From a checkpoint of a small transformer trained on Wikipedia: width 96, MLP 384 GELU.
Each number is 50 + 15 x the weight over its row's rms, rounded and kept within 0 to 99. Layers, rows and columns count from 0. The size before them is the row's rms in percent of the matrix's.

# layer 6 attention query, 128x96, rms 0.165, rows 0-40, columns 48-95
087:34 63 40 55 54 41 59 37 67 53 37 66 55 40 54 70 35 37 70 37 57 27 60 54 35 48 11 44 26 46 29 33 62 23 50 90 46 62 66 49 57 76 64 44 36 34 49 53
098:54 31 48 77 32 62 22 39 33 37 49 38 68 60 43 46 34 70 54 40 38 64 63 52 79 53 58 49 52 44 61 59 44 58 51 43 54 54 48 63 32 58 32 81 58 51 31 60
088:57 33 39 44 18 51 55 35 65 42 29 60 63 42 60 61 45 51 72 40 40 72 57 68 50 37 39 36 20 60 83 44 53 53 45 50 28 37 76 37 62 18 39 56 79 54 70 59
099:51 45 80 52 46 61 66 40 30 42 56 57 68 56 68 47 71 75 41 59 37 69 54 56 25 38 75 35 74 47 41 35 53 38 46 26 48 13 49 67 31 36 55 58 73 48 48 69
102:28 55 49 78 31 72 47 39 65 67 39 52 43 40 48 45 29 54 33 61 37 36 71 46 68 93 36 58 40 47 58 49 45 48 51 64 53 50 55 53 79 78 24 33 27 26 68 27
098:53 33 46 46 30 61 70 13 54 74 49 62 45 53 45 70 30 63 40 42 56 75 74 56 40 62 71 49 38 53 30 48 49 65 60 47 53 60 46 41 81 39 56 51 29 00 75 60
100:70 41 74 61 68 23 78 60 33 60 67 40 74 58 45 41 28 59 57 76 69 38 39 41 41 22 86 27 23 40 72 49 56 64 57 44 48 64 53 64 37 27 39 56 42 53 47 58
083:57 24 68 33 44 62 29 57 47 47 56 45 39 62 49 55 72 49 41 58 34 59 54 36 78 55 75 53 54 55 66 60 51 80 44 21 37 32 45 56 48 36 41 57 73 71 26 31
102:58 53 46 45 76 65 05 17 53 56 37 48 45 57 65 40 61 69 49 44 57 55 63 53 43 36 64 49 38 52 36 39 39 40 40 70 42 40 50 44 48 51 53 39 40 31 39 59
093:51 33 60 46 23 38 47 80 72 30 32 59 59 51 49 73 62 40 68 62 76 36 60 55 54 71 55 52 21 44 41 71 46 41 21 53 33 27 64 51 83 46 58 39 30 37 70 58
116:37 47 48 65 33 70 73 33 69 43 52 59 61 58 65 57 32 37 54 29 41 80 52 55 44 47 62 66 54 32 42 41 45 05 46 45 24 37 43 61 60 50 46 65 35 29 75 76
102:55 46 69 42 46 53 51 64 48 44 76 38 64 56 76 57 65 64 55 49 61 49 43 41 76 52 45 21 43 61 49 46 66 55 53 32 52 43 43 61 00 50 41 60 77 70 35 17
090:50 48 46 40 79 79 43 41 43 31 57 45 84 42 70 26 45 69 36 67 51 80 53 56 36 40 79 59 54 49 76 40 40 53 43 37 55 45 66 51 40 61 56 66 32 33 60 50
104:78 49 62 79 71 52 69 58 29 28 42 23 64 53 46 43 37 59 46 49 69 31 55 61 52 54 39 45 40 39 36 67 53 41 59 64 64 46 25 63 38 47 45 48 39 65 56 53
090:94 72 39 62 54 75 56 29 50 60 61 39 41 45 49 22 33 57 19 52 64 57 58 60 48 84 64 56 69 37 47 64 39 50 55 39 65 41 08 45 27 47 38 46 50 41 55 47
077:60 48 63 39 69 54 54 65 18 53 52 31 52 45 44 37 54 57 24 57 38 73 45 48 56 40 88 49 78 55 76 44 48 72 38 17 66 46 30 63 55 38 50 55 71 60 57 57
096:57 56 43 41 67 37 77 41 54 23 46 67 24 57 55 50 26 47 60 34 61 50 55 48 82 38 59 46 29 67 46 86 43 50 59 54 59 47 45 68 80 10 44 73 59 53 61 47
111:17 41 39 52 53 54 49 36 67 59 30 86 27 60 49 45 48 48 44 61 27 59 57 52 51 40 48 62 57 54 54 68 44 56 46 50 48 46 64 74 65 43 35 68 27 35 61 67
082:59 50 55 40 70 67 46 30 41 51 57 47 70 39 61 28 60 58 14 44 22 93 08 48 55 53 77 44 72 58 59 44 52 47 51 17 48 28 52 41 35 42 48 54 84 77 57 44
099:60 82 36 50 60 39 68 47 47 92 49 53 55 27 44 61 43 36 19 49 63 42 31 53 28 67 28 50 65 38 29 49 62 44 43 60 48 72 44 29 51 65 59 24 53 60 61 31
091:28 72 51 57 63 12 62 64 33 55 61 41 25 57 38 53 40 60 69 42 63 54 58 51 30 28 36 62 53 52 43 69 56 74 33 56 56 73 31 45 37 49 59 69 62 49 31 56
095:66 57 77 48 45 26 49 59 44 67 63 62 31 68 44 58 63 43 72 52 47 67 48 40 29 20 68 44 61 52 65 36 36 33 43 25 33 35 49 61 51 59 61 58 38 60 51 87
108:28 41 72 40 70 40 43 73 57 37 42 54 55 26 39 45 68 48 24 39 25 53 55 53 50 38 42 75 58 38 30 38 63 61 39 45 83 48 73 36 49 64 42 50 45 55 38 54
085:44 46 80 35 48 28 62 66 36 52 50 48 71 62 46 73 56 47 39 60 35 68 38 40 48 55 61 40 49 61 58 55 39 73 33 22 61 29 43 53 59 28 53 55 64 63 55 37
092:80 56 26 46 58 53 33 43 64 43 40 37 54 29 27 35 48 45 19 45 57 47 59 61 55 49 55 44 39 39 61 42 56 79 48 56 59 49 61 12 57 34 47 21 61 53 51 40
102:60 54 58 40 37 72 69 41 72 57 46 71 48 58 51 45 48 20 65 50 39 64 57 38 29 39 67 60 43 45 65 28 48 29 48 34 27 27 65 61 41 41 65 65 67 32 39 73
080:42 29 70 62 69 44 22 55 33 33 62 36 30 51 52 47 80 56 46 69 35 65 44 42 61 42 68 74 78 54 72 79 44 68 41 18 64 35 26 55 51 43 43 74 56 54 44 50
093:32 55 54 50 40 31 60 48 52 63 53 32 57 44 41 57 33 57 62 61 75 37 77 46 73 72 33 65 36 65 31 68 38 63 45 59 31 34 39 38 34 48 71 61 71 51 38 34
100:60 36 43 78 46 45 60 69 52 35 50 53 33 67 52 51 52 39 50 49 46 49 40 54 66 32 47 55 62 62 41 54 35 46 57 44 58 47 26 78 10 43 26 89 61 59 20 60
091:46 79 52 51 36 44 86 58 69 57 56 76 39 43 58 55 38 48 30 43 57 61 51 70 27 46 43 63 58 34 52 28 47 37 33 54 44 42 44 41 63 59 50 52 19 31 74 64
093:50 57 47 55 42 81 43 29 58 33 68 46 60 56 81 44 52 59 51 44 53 62 44 73 65 29 64 46 25 34 74 34 58 13 54 52 48 32 57 46 36 47 45 61 57 47 71 28
097:54 92 43 30 39 52 66 54 74 91 50 65 39 38 34 42 44 43 46 26 53 49 69 46 38 52 48 58 32 25 45 24 61 32 45 54 26 50 52 47 81 63 79 37 45 44 69 40
100:43 58 52 45 73 75 52 33 51 41 78 35 62 56 49 39 45 60 51 38 25 59 77 47 51 62 86 61 76 52 75 39 33 46 43 26 52 23 19 55 64 47 47 49 51 37 34 50
088:49 66 47 75 44 48 67 75 20 76 78 60 62 71 57 63 43 43 42 50 42 73 34 26 15 47 79 50 73 51 47 55 67 33 34 31 36 48 65 56 43 31 56 66 54 60 56 53
090:65 57 40 75 39 46 43 71 54 61 35 20 59 52 26 33 41 62 52 60 76 52 38 49 50 44 19 33 31 52 65 68 38 66 31 75 73 19 39 49 66 37 41 37 41 48 37 48
102:49 34 79 62 47 44 45 51 42 68 44 71 46 62 36 31 68 56 53 38 40 54 58 39 66 33 71 45 77 56 58 56 43 36 55 21 36 37 47 77 32 44 55 58 33 50 27 78
099:32 70 43 44 58 54 47 76 39 71 43 48 68 40 12 25 61 57 36 33 71 52 49 58 45 38 80 70 70 45 49 37 70 31 50 55 47 68 93 20 47 56 57 22 52 42 53 49
091:17 55 57 58 50 37 42 17 54 61 53 56 73 61 53 47 55 63 87 38 73 44 77 33 54 78 24 38 43 48 66 48 00 49 51 63 51 30 51 49 66 45 78 32 74 44 44 49
120:79 31 63 29 65 56 39 41 71 56 46 65 25 62 55 42 65 49 41 59 35 52 41 54 85 41 69 45 41 47 44 63 52 43 42 35 61 33 29 58 59 51 38 22 56 44 29 61
090:11 33 77 49 48 66 40 53 28 67 56 38 45 78 65 56 43 69 61 57 38 32 50 38 36 79 36 48 44 35 54 52 67 61 32 65 11 54 37 74 73 45 48 33 50 60 57 56
096:60 48 68 52 58 41 23 52 58 60 71 36 56 48 28 52 70 31 38 63 63 46 33 57 65 64 29 68 57 38 32 62 69 33 12 53 47 39 72 15 42 60 48 43 31 63 59 55
# layer 6 attention key, 128x96, rms 0.162, rows 0-39, columns 48-95
087:35 68 33 34 60 32 73 56 50 46 41 58 47 56 55 71 59 50 51 33 77 44 46 15 34 31 50 57 36 95 41 45 41 53 78 42 55 49 56 39 55 43 56 55 69 44 78 54
100:68 45 58 57 76 23 33 72 53 36 60 55 59 55 45 49 60 57 61 74 48 48 33 41 59 56 30 13 61 57 47 30 46 45 44 69 36 65 37 60 40 34 45 39 50 52 41 37
092:56 30 49 37 49 50 56 36 46 44 41 55 28 65 55 36 55 77 21 94 72 34 54 60 60 62 48 73 40 62 65 58 66 79 45 99 58 67 36 39 43 28 55 59 77 56 48 38
091:62 27 71 75 54 54 40 48 47 37 52 43 45 68 47 57 62 46 55 53 43 54 43 94 57 68 52 37 72 16 47 60 36 48 37 91 38 54 45 72 47 48 56 64 35 53 24 45
103:46 42 35 19 45 62 40 51 59 50 49 51 56 38 63 65 45 42 51 51 50 51 74 41 24 65 53 68 17 39 44 44 41 42 55 64 42 39 55 48 72 46 64 20 70 39 97 43
097:56 30 65 12 43 56 37 39 63 38 56 55 53 27 51 55 47 47 37 41 41 56 44 81 58 41 71 61 64 15 63 13 60 52 60 53 41 62 64 41 73 35 53 24 57 65 58 23
105:29 33 76 68 55 29 44 47 50 47 37 44 44 37 55 46 50 52 49 51 45 47 51 86 64 49 51 57 88 38 69 49 66 48 35 99 46 42 52 55 36 44 55 74 43 60 36 53
084:84 38 58 57 57 70 30 52 56 34 50 26 61 54 40 30 60 59 54 64 10 56 36 70 60 75 41 32 74 18 59 44 50 52 27 50 53 56 36 80 38 58 43 48 43 55 34 52
105:38 72 45 36 33 51 60 48 38 46 28 40 34 47 42 55 66 25 61 42 61 47 20 24 21 42 70 45 50 74 46 41 70 61 34 10 41 78 52 45 63 56 62 26 71 39 55 56
096:33 38 43 40 44 27 35 41 49 47 68 33 68 44 65 50 52 54 49 66 24 21 56 47 67 74 30 84 55 55 65 54 58 44 57 99 54 56 63 56 46 57 59 33 38 59 71 42
103:57 38 68 56 60 40 51 46 70 48 68 52 36 45 29 39 45 62 51 46 51 46 52 91 61 43 48 66 45 10 41 41 20 46 46 65 59 46 44 65 58 36 67 29 37 40 36 32
101:50 45 85 64 72 44 36 69 55 47 57 53 42 66 57 55 88 59 51 55 54 53 38 48 56 52 55 48 66 50 59 49 30 57 37 47 68 34 47 69 13 48 56 81 37 41 35 42
086:48 30 54 68 22 58 31 53 51 48 37 35 43 52 63 33 79 37 45 68 49 55 47 96 59 50 56 33 62 24 63 53 64 46 30 79 27 41 52 67 44 42 70 44 48 49 39 48
097:26 46 51 66 32 29 66 64 44 58 46 51 58 47 68 70 29 43 86 50 61 45 64 16 58 50 28 49 50 95 36 63 67 28 69 70 36 40 53 39 57 55 60 79 47 38 51 50
091:50 29 63 64 38 59 40 48 52 63 47 51 41 58 50 30 48 45 82 49 57 44 42 78 43 64 58 29 64 12 42 58 43 54 34 47 40 42 80 55 66 50 63 54 35 47 37 46
080:50 31 64 59 35 72 26 34 60 34 52 49 53 37 53 51 46 51 48 63 23 58 54 88 68 65 43 41 66 06 57 49 71 43 31 58 40 54 42 70 36 54 48 50 29 60 22 39
105:67 41 55 41 60 41 51 14 56 65 37 72 27 62 51 20 21 65 57 53 48 68 55 41 53 21 47 59 49 42 71 65 33 43 74 00 59 46 38 53 61 51 37 56 44 51 45 74
110:83 43 49 45 70 36 45 32 58 42 48 58 44 55 49 31 36 63 41 39 51 47 50 66 59 44 53 67 46 19 55 30 31 43 26 81 54 47 41 62 68 56 52 31 52 57 58 69
082:69 35 55 53 45 80 26 42 55 50 49 47 36 50 33 29 67 51 46 59 40 60 58 94 60 60 66 49 67 05 45 51 50 50 22 43 36 55 48 58 34 48 52 52 41 45 16 47
091:40 62 16 48 52 67 65 54 43 47 53 45 54 42 35 80 43 33 42 41 54 64 58 14 40 51 67 50 45 81 43 41 54 48 63 21 46 45 71 21 45 52 42 58 62 43 62 53
088:59 67 57 66 51 38 62 43 48 54 62 40 51 40 58 58 19 65 44 34 49 43 45 24 64 19 61 35 40 67 44 39 34 55 70 03 73 41 63 41 59 56 34 70 24 52 50 64
090:53 33 69 68 63 41 31 44 43 32 69 49 50 47 49 29 49 63 59 51 37 49 37 79 73 50 46 52 62 03 54 58 43 47 49 69 62 60 53 79 49 57 51 43 31 53 28 60
106:65 64 52 42 49 62 37 53 55 58 56 50 60 23 61 63 43 47 39 41 30 36 73 70 70 58 45 53 40 34 51 41 63 42 18 99 50 64 72 61 45 50 57 38 37 63 59 31
089:55 24 71 59 46 71 31 34 54 39 65 48 57 53 53 41 62 61 35 45 19 48 65 85 70 70 49 56 59 23 51 29 51 60 58 47 45 68 42 78 28 43 38 49 33 57 48 30
100:46 54 19 37 21 63 51 55 37 58 33 44 46 26 51 60 40 43 47 64 41 48 65 41 44 64 46 35 60 60 68 59 91 48 35 42 31 71 69 35 61 46 58 41 69 60 63 33
095:53 32 64 56 49 35 61 48 61 53 55 48 36 64 38 43 63 68 50 45 56 50 43 89 47 46 39 56 72 03 38 47 31 62 59 45 70 43 48 68 59 43 66 40 62 47 29 47
083:73 36 69 60 53 61 29 39 47 43 47 32 57 50 53 17 40 43 52 56 17 51 56 82 64 64 53 27 51 14 52 49 51 46 29 48 42 57 41 74 37 58 52 49 26 56 21 50
091:65 40 59 56 63 56 58 54 39 66 66 33 47 48 70 45 70 50 48 52 48 55 18 21 37 48 72 65 56 87 48 47 21 75 86 42 65 37 55 44 50 39 40 52 37 41 59 54
101:73 42 70 72 60 06 59 56 66 63 51 60 49 59 45 23 46 65 78 50 49 39 38 44 60 26 41 41 64 42 41 54 27 46 39 51 68 30 45 59 50 49 52 62 38 47 23 69
099:55 34 54 61 37 58 31 35 46 43 56 55 44 43 51 48 43 65 46 46 39 38 58 73 56 38 64 61 35 17 61 55 32 44 35 99 60 51 76 57 76 41 66 39 44 49 65 42
095:57 44 61 75 52 56 29 46 49 41 35 48 19 60 54 45 74 53 41 45 53 38 52 82 36 49 50 44 46 30 59 62 45 56 25 99 61 56 35 68 52 44 63 53 59 40 38 47
105:27 55 17 42 41 70 49 35 54 36 58 51 33 43 46 89 32 61 34 39 41 53 48 44 30 46 49 64 54 40 37 45 27 49 72 19 83 59 75 49 67 56 52 33 66 45 75 67
093:75 27 62 66 49 61 51 17 36 34 44 39 45 54 36 37 64 64 53 63 46 67 39 84 54 58 61 22 43 10 47 51 52 43 24 44 53 36 46 88 55 34 49 40 50 51 49 53
112:39 29 64 52 55 52 53 49 51 61 55 51 42 37 55 48 50 53 51 43 50 62 51 78 43 35 60 47 60 26 49 33 34 57 45 00 60 42 48 62 48 62 49 61 54 42 44 53
087:42 61 51 69 53 58 58 50 46 49 54 49 70 65 44 72 51 47 58 48 48 32 53 09 57 56 32 63 44 99 55 64 56 41 61 49 46 40 31 45 32 52 34 61 64 55 41 60
090:51 23 82 63 50 44 52 52 42 67 44 49 33 63 57 31 65 33 58 64 49 60 42 74 51 29 49 48 41 12 47 47 44 50 33 46 63 44 39 72 59 56 67 56 31 46 36 53
102:46 60 25 45 46 48 37 60 20 80 48 41 40 36 47 56 54 37 29 22 55 50 76 59 40 42 67 66 67 31 46 38 57 46 48 67 54 78 73 33 68 47 61 35 35 56 77 50
105:58 51 31 50 63 66 49 42 55 57 46 38 70 57 40 71 53 50 53 72 47 40 47 19 60 64 34 32 41 79 40 55 57 45 43 99 47 53 31 49 58 66 61 43 25 44 64 39
106:59 27 85 40 54 44 45 55 52 44 35 54 45 65 45 36 60 51 45 61 43 30 37 72 59 57 26 49 42 49 49 60 37 39 34 89 42 43 49 73 32 71 48 54 37 49 28 40
094:43 53 45 40 47 62 47 56 66 68 43 37 52 40 48 66 26 67 55 70 58 58 54 20 40 86 56 52 37 61 50 40 25 65 47 47 39 49 48 63 57 71 62 22 39 51 57 32
# layer 6 attention value, 128x96, rms 0.132, rows 0-31, columns 48-95
098:54 50 67 20 56 61 45 67 53 34 34 49 45 34 46 49 40 81 45 25 55 50 78 59 66 50 57 49 58 55 57 58 62 26 49 62 17 67 09 55 34 45 37 47 37 68 41 29
091:64 62 63 79 44 25 85 51 64 58 71 32 70 53 16 54 63 33 49 49 33 24 14 39 32 43 60 95 64 59 46 48 45 31 67 48 48 43 50 60 54 58 36 65 54 31 56 46
105:55 51 57 33 81 34 60 44 79 53 18 74 50 59 27 85 55 30 48 37 48 49 45 58 32 68 59 65 60 59 34 66 28 33 53 49 63 48 71 58 67 47 42 36 64 57 40 34
096:30 71 49 41 25 58 61 24 52 67 24 31 26 78 47 60 35 23 53 23 52 49 62 45 71 49 53 49 54 56 53 71 45 36 30 45 30 41 35 64 22 52 49 59 57 81 43 48
094:55 28 54 32 29 75 71 44 74 61 29 60 25 28 46 64 46 63 54 38 32 39 56 54 96 51 39 28 58 63 33 60 61 36 49 45 04 51 44 63 58 38 34 40 45 69 58 27
111:68 35 54 53 63 37 69 65 38 54 51 61 86 53 47 30 57 38 37 70 51 53 33 58 66 60 48 79 56 60 21 67 42 47 62 46 57 31 53 34 65 45 51 25 71 29 60 56
086:61 56 43 52 58 40 50 54 76 74 45 33 31 65 86 38 41 20 57 59 53 66 75 43 17 49 59 75 27 51 52 48 33 57 47 43 59 23 47 29 42 71 58 34 53 46 62 35
097:51 26 63 36 54 66 49 50 31 63 36 55 05 71 56 51 53 62 46 63 59 38 67 42 53 54 53 42 31 51 79 59 56 23 34 53 28 56 47 54 67 28 52 62 39 71 55 34
100:49 44 47 28 16 52 57 66 34 51 36 39 44 86 61 38 47 30 57 30 72 36 48 68 54 47 44 50 45 41 42 71 55 24 57 45 23 50 62 41 84 38 32 45 56 64 66 76
093:58 60 50 47 82 27 42 51 46 48 55 61 85 77 51 52 60 49 44 66 54 50 45 64 35 47 60 57 56 52 53 09 40 39 45 55 85 42 67 35 32 46 55 31 45 17 50 58
107:50 37 49 56 59 41 44 60 88 42 43 40 06 58 31 41 50 15 52 62 41 52 49 43 43 52 56 65 43 63 34 97 39 60 52 54 33 44 45 38 72 62 71 56 80 76 37 41
100:75 58 55 53 33 59 62 46 27 42 24 57 83 66 84 61 37 40 50 43 44 45 33 51 43 33 63 55 52 45 53 47 37 12 60 44 42 67 38 83 69 37 26 60 36 46 53 78
087:43 49 65 53 30 63 40 73 66 85 24 39 23 62 79 69 48 37 43 64 57 35 61 48 70 72 52 62 29 53 60 58 43 39 31 40 13 50 38 77 34 21 34 47 45 52 35 43
119:33 28 60 56 53 45 47 62 66 53 33 29 46 40 10 51 47 62 42 62 64 33 28 47 78 48 45 38 51 47 38 69 56 85 44 47 58 65 62 51 51 35 58 34 74 25 18 45
098:55 62 45 49 50 49 69 29 18 71 38 37 67 54 59 40 40 23 35 57 61 57 63 62 25 57 61 46 50 47 48 29 25 47 45 54 40 55 77 48 11 61 21 51 59 25 35 69
090:65 31 28 77 42 47 55 55 49 33 49 77 64 50 32 40 58 64 54 77 49 51 43 52 56 20 50 82 53 58 35 84 46 51 64 34 52 44 37 43 48 54 35 77 24 59 76 70
091:45 47 53 50 75 33 48 45 71 46 61 65 42 85 19 52 48 50 51 30 50 40 47 55 32 71 54 58 55 40 50 91 78 28 61 56 53 42 47 44 43 40 72 51 49 86 44 39
113:42 57 42 63 26 67 28 35 44 45 53 49 27 51 71 85 45 62 47 22 02 34 68 58 30 61 49 38 45 37 37 31 54 63 40 49 55 58 73 74 63 41 63 80 52 45 38 79
110:59 69 40 58 66 38 67 14 35 75 27 70 76 62 48 59 33 35 31 59 36 62 62 64 42 23 68 80 49 53 31 26 35 46 66 43 63 38 60 41 42 60 39 33 33 26 51 58
097:45 42 57 54 34 61 57 47 43 74 40 50 47 77 67 31 39 28 44 50 50 43 40 47 66 59 50 55 28 42 73 75 38 35 62 48 34 41 28 74 63 18 53 51 45 80 43 66
100:54 45 50 64 54 56 31 54 38 59 26 40 59 69 53 65 43 36 48 36 17 53 32 67 40 40 43 13 41 46 37 51 59 43 37 49 76 73 50 31 55 81 50 25 70 47 24 30
100:28 58 47 26 50 54 22 45 59 33 54 14 54 69 49 62 59 83 43 42 40 42 68 56 68 72 44 59 58 57 51 06 52 45 37 57 57 67 72 61 48 45 56 39 66 36 41 63
095:52 72 62 39 63 50 43 31 51 60 27 19 29 86 11 45 53 51 52 26 40 27 77 58 58 68 43 57 54 44 51 61 64 47 31 58 60 75 57 39 26 42 63 59 56 51 44 46
101:69 35 34 49 42 41 41 37 39 43 58 63 57 74 49 37 45 49 50 23 46 46 60 71 40 26 58 45 42 54 58 62 55 53 86 51 56 61 49 31 80 29 26 31 34 75 88 36
103:58 39 57 42 46 59 50 28 54 62 28 21 36 66 53 52 64 49 34 14 66 56 28 56 69 61 48 57 53 54 69 75 33 41 31 51 52 48 40 53 52 41 20 59 61 83 71 43
102:58 35 47 58 57 51 38 53 46 61 17 60 44 35 52 70 16 46 30 46 34 65 54 68 79 25 57 48 21 46 37 75 38 40 62 46 27 51 27 58 66 44 68 30 51 59 25 35
088:37 62 63 44 17 58 84 40 53 66 26 70 70 52 65 76 43 35 42 45 67 53 70 42 50 50 55 55 63 51 34 71 28 27 74 43 13 30 37 76 41 33 51 49 36 69 45 64
096:55 65 59 51 57 48 28 59 79 38 42 65 27 60 64 46 62 48 44 55 84 31 30 43 39 38 51 45 68 43 61 74 33 48 62 58 43 49 58 50 72 15 44 50 38 79 75 47
097:54 52 57 33 29 40 55 39 73 39 69 51 63 47 50 83 45 51 45 49 49 77 77 53 19 50 57 29 57 49 46 18 40 56 63 65 50 30 22 38 48 58 88 42 45 63 53 44
100:28 59 39 37 57 34 48 35 70 41 74 41 63 27 46 42 49 57 55 19 60 77 46 56 44 62 51 75 40 38 58 19 47 53 46 47 95 43 50 36 27 72 54 47 52 21 55 52
096:35 58 45 40 62 52 21 52 28 55 40 69 30 49 57 71 27 60 69 34 34 43 55 50 70 40 50 51 54 40 25 51 73 43 30 50 59 75 37 48 64 61 51 48 73 48 22 54
093:38 73 56 52 66 32 36 45 47 37 41 46 77 52 42 73 63 64 42 00 47 65 53 68 49 49 64 58 50 41 38 08 60 27 14 55 66 68 70 56 16 48 49 49 55 24 51 51
# layer 6 attention output (transposed), 128x96, rms 0.133, rows 0-31, columns 48-95
091:33 65 56 56 61 63 65 28 57 65 48 66 51 37 56 68 71 63 58 59 64 38 61 44 69 62 75 43 40 51 29 45 56 44 37 28 66 23 43 44 77 47 36 45 40 40 58 59
091:75 35 53 41 53 49 23 50 39 49 39 22 64 61 59 43 56 40 54 47 40 50 45 74 57 21 54 46 33 34 71 42 61 46 53 37 17 62 50 36 24 60 48 55 79 51 35 64
103:68 51 65 60 68 21 40 58 59 82 48 64 44 55 49 46 73 61 38 43 53 41 34 24 54 34 68 41 56 41 55 73 54 44 54 28 39 38 22 15 67 70 39 38 75 64 52 37
094:41 37 33 43 54 38 50 69 41 39 57 59 56 47 63 53 40 51 55 46 65 25 43 78 51 35 80 53 51 11 49 38 71 57 73 00 54 51 71 31 69 45 38 39 58 70 41 34
091:28 64 38 43 44 51 60 34 57 32 49 41 73 35 43 56 30 38 38 64 62 38 29 45 84 66 60 39 55 72 50 45 66 32 41 62 51 49 54 56 78 48 35 24 27 35 74 62
113:65 55 37 52 33 41 40 50 55 42 40 32 60 64 51 52 47 50 70 50 36 49 52 40 61 57 51 32 32 59 62 60 40 57 49 99 22 42 40 59 20 54 37 53 57 57 55 72
081:47 43 53 36 54 38 39 64 29 42 40 74 34 65 42 52 73 47 70 42 45 42 60 60 43 05 56 37 66 55 61 41 50 50 48 99 28 58 47 43 48 43 45 94 62 53 21 52
093:35 74 32 47 40 45 59 28 39 60 52 75 41 39 59 68 48 57 41 48 60 43 54 39 49 70 53 57 56 66 20 51 48 90 51 88 65 49 41 28 81 44 36 42 52 36 65 30
098:78 70 52 54 52 15 59 59 30 47 31 63 95 28 35 49 40 55 26 66 43 48 44 48 60 88 29 44 53 39 45 69 49 81 53 35 68 46 36 54 25 36 56 39 41 51 46 48
091:57 50 69 64 50 39 54 52 40 55 46 41 35 69 38 29 64 42 69 41 46 53 49 26 38 36 39 63 29 46 46 53 29 38 61 44 14 51 48 56 24 48 33 96 85 49 23 77
108:60 33 46 43 54 43 47 62 32 39 44 63 30 56 49 82 51 60 46 49 51 36 47 67 48 39 71 52 64 33 44 42 52 32 55 76 52 50 38 47 81 56 50 41 60 63 53 31
094:63 67 56 24 28 54 54 74 70 59 46 21 70 50 32 27 80 39 54 45 45 73 60 56 48 70 53 39 33 37 50 46 51 67 44 19 49 33 74 27 20 52 68 30 69 27 53 55
087:11 73 26 31 57 53 71 29 39 59 50 67 44 40 36 51 35 50 54 31 65 61 51 41 40 39 69 31 67 43 45 35 47 66 64 74 50 53 47 22 65 68 57 53 63 48 57 49
119:29 46 33 57 66 97 67 48 42 50 50 64 30 54 59 34 31 42 44 52 63 71 24 33 46 52 49 55 53 61 42 41 32 27 74 22 59 29 34 59 47 59 52 43 41 53 69 64
097:63 54 61 37 50 57 44 73 48 63 40 43 54 66 56 20 69 51 47 50 49 59 58 52 74 57 38 56 52 22 38 48 50 58 91 35 67 15 65 47 55 70 61 47 68 34 47 58
095:61 48 25 20 34 66 42 49 62 45 49 43 50 45 45 56 70 30 57 55 44 63 60 30 54 73 42 33 49 72 65 49 65 59 51 99 37 35 62 58 37 27 54 29 49 43 55 36
087:66 31 34 56 55 34 44 46 45 50 63 63 41 64 60 61 30 52 41 57 51 37 71 37 62 52 56 52 45 49 47 53 49 41 58 00 59 64 52 52 61 48 12 78 55 76 51 38
111:42 84 48 21 66 40 55 34 47 67 56 54 44 42 52 40 59 52 39 48 60 44 64 16 40 57 37 55 65 49 41 50 66 67 58 06 60 69 43 39 70 64 73 38 43 39 54 25
110:49 31 58 44 40 44 28 76 54 77 47 45 65 56 61 41 68 22 76 40 36 37 38 45 58 46 57 44 47 33 69 62 58 49 54 41 22 39 67 44 44 52 55 71 81 44 41 48
096:33 40 24 38 32 23 71 55 38 51 61 32 54 43 41 80 41 49 45 28 69 39 70 30 43 58 50 51 51 65 58 30 49 78 62 28 68 78 75 41 47 55 36 55 62 64 64 47
098:37 54 56 72 59 67 44 70 57 33 45 71 56 67 53 52 44 58 46 41 36 61 38 22 67 83 42 67 46 65 30 61 41 17 79 16 58 15 56 58 49 56 45 50 37 27 52 44
100:51 81 58 59 64 20 66 33 30 53 55 55 44 57 51 55 31 70 42 52 60 54 34 42 43 32 37 47 62 12 34 56 53 32 43 37 57 50 38 45 42 58 55 57 47 44 61 82
090:52 61 20 67 77 62 46 35 51 42 39 77 54 51 51 38 47 49 52 52 70 36 38 33 66 47 50 73 68 42 28 61 56 74 64 25 62 35 28 59 52 64 28 49 46 57 44 27
106:59 42 51 34 32 42 51 63 48 31 57 50 79 53 51 85 64 43 42 52 29 50 66 21 58 94 36 45 53 78 38 73 75 34 55 30 62 37 47 57 51 25 54 65 44 45 55 52
104:29 59 54 58 56 31 66 65 58 35 56 66 67 46 57 76 47 58 49 52 51 36 52 28 51 51 59 46 31 85 30 49 61 60 57 60 62 40 38 30 69 37 42 65 49 65 59 36
109:22 55 30 50 36 41 66 49 64 74 52 48 62 27 45 60 64 35 49 33 56 30 34 15 51 74 60 35 36 46 39 53 61 46 54 48 53 37 64 63 83 46 49 41 59 46 70 31
086:49 39 55 47 51 22 39 56 50 67 58 37 51 42 43 41 55 43 56 50 64 34 46 79 54 32 54 52 39 17 75 41 53 70 48 00 52 67 64 27 55 50 51 55 70 71 42 60
094:52 22 63 46 44 23 51 48 45 48 54 48 70 41 45 59 56 66 56 63 67 40 52 61 34 54 41 42 56 51 67 56 45 62 46 00 57 68 25 39 64 40 63 45 66 60 29 30
099:36 39 83 59 73 46 42 62 40 74 44 68 34 52 39 51 66 52 71 50 43 40 65 50 36 23 96 71 34 47 29 61 49 33 27 12 29 52 45 36 80 50 55 87 30 48 53 69
098:41 61 67 71 79 47 54 55 51 58 45 72 32 57 53 50 54 35 60 50 41 57 47 23 19 00 36 34 71 76 58 44 46 56 31 32 39 49 49 75 26 50 40 94 49 60 32 53
097:48 52 44 67 46 67 43 45 53 44 52 68 62 56 57 40 47 49 51 55 38 62 37 81 38 83 46 37 70 18 72 47 44 39 43 09 68 46 50 64 40 52 43 09 41 39 62 31
090:57 64 65 55 62 63 70 36 63 71 49 59 53 54 66 23 50 37 47 42 46 47 30 45 41 59 34 32 42 38 59 55 51 51 57 00 54 35 36 69 42 54 48 73 64 31 30 39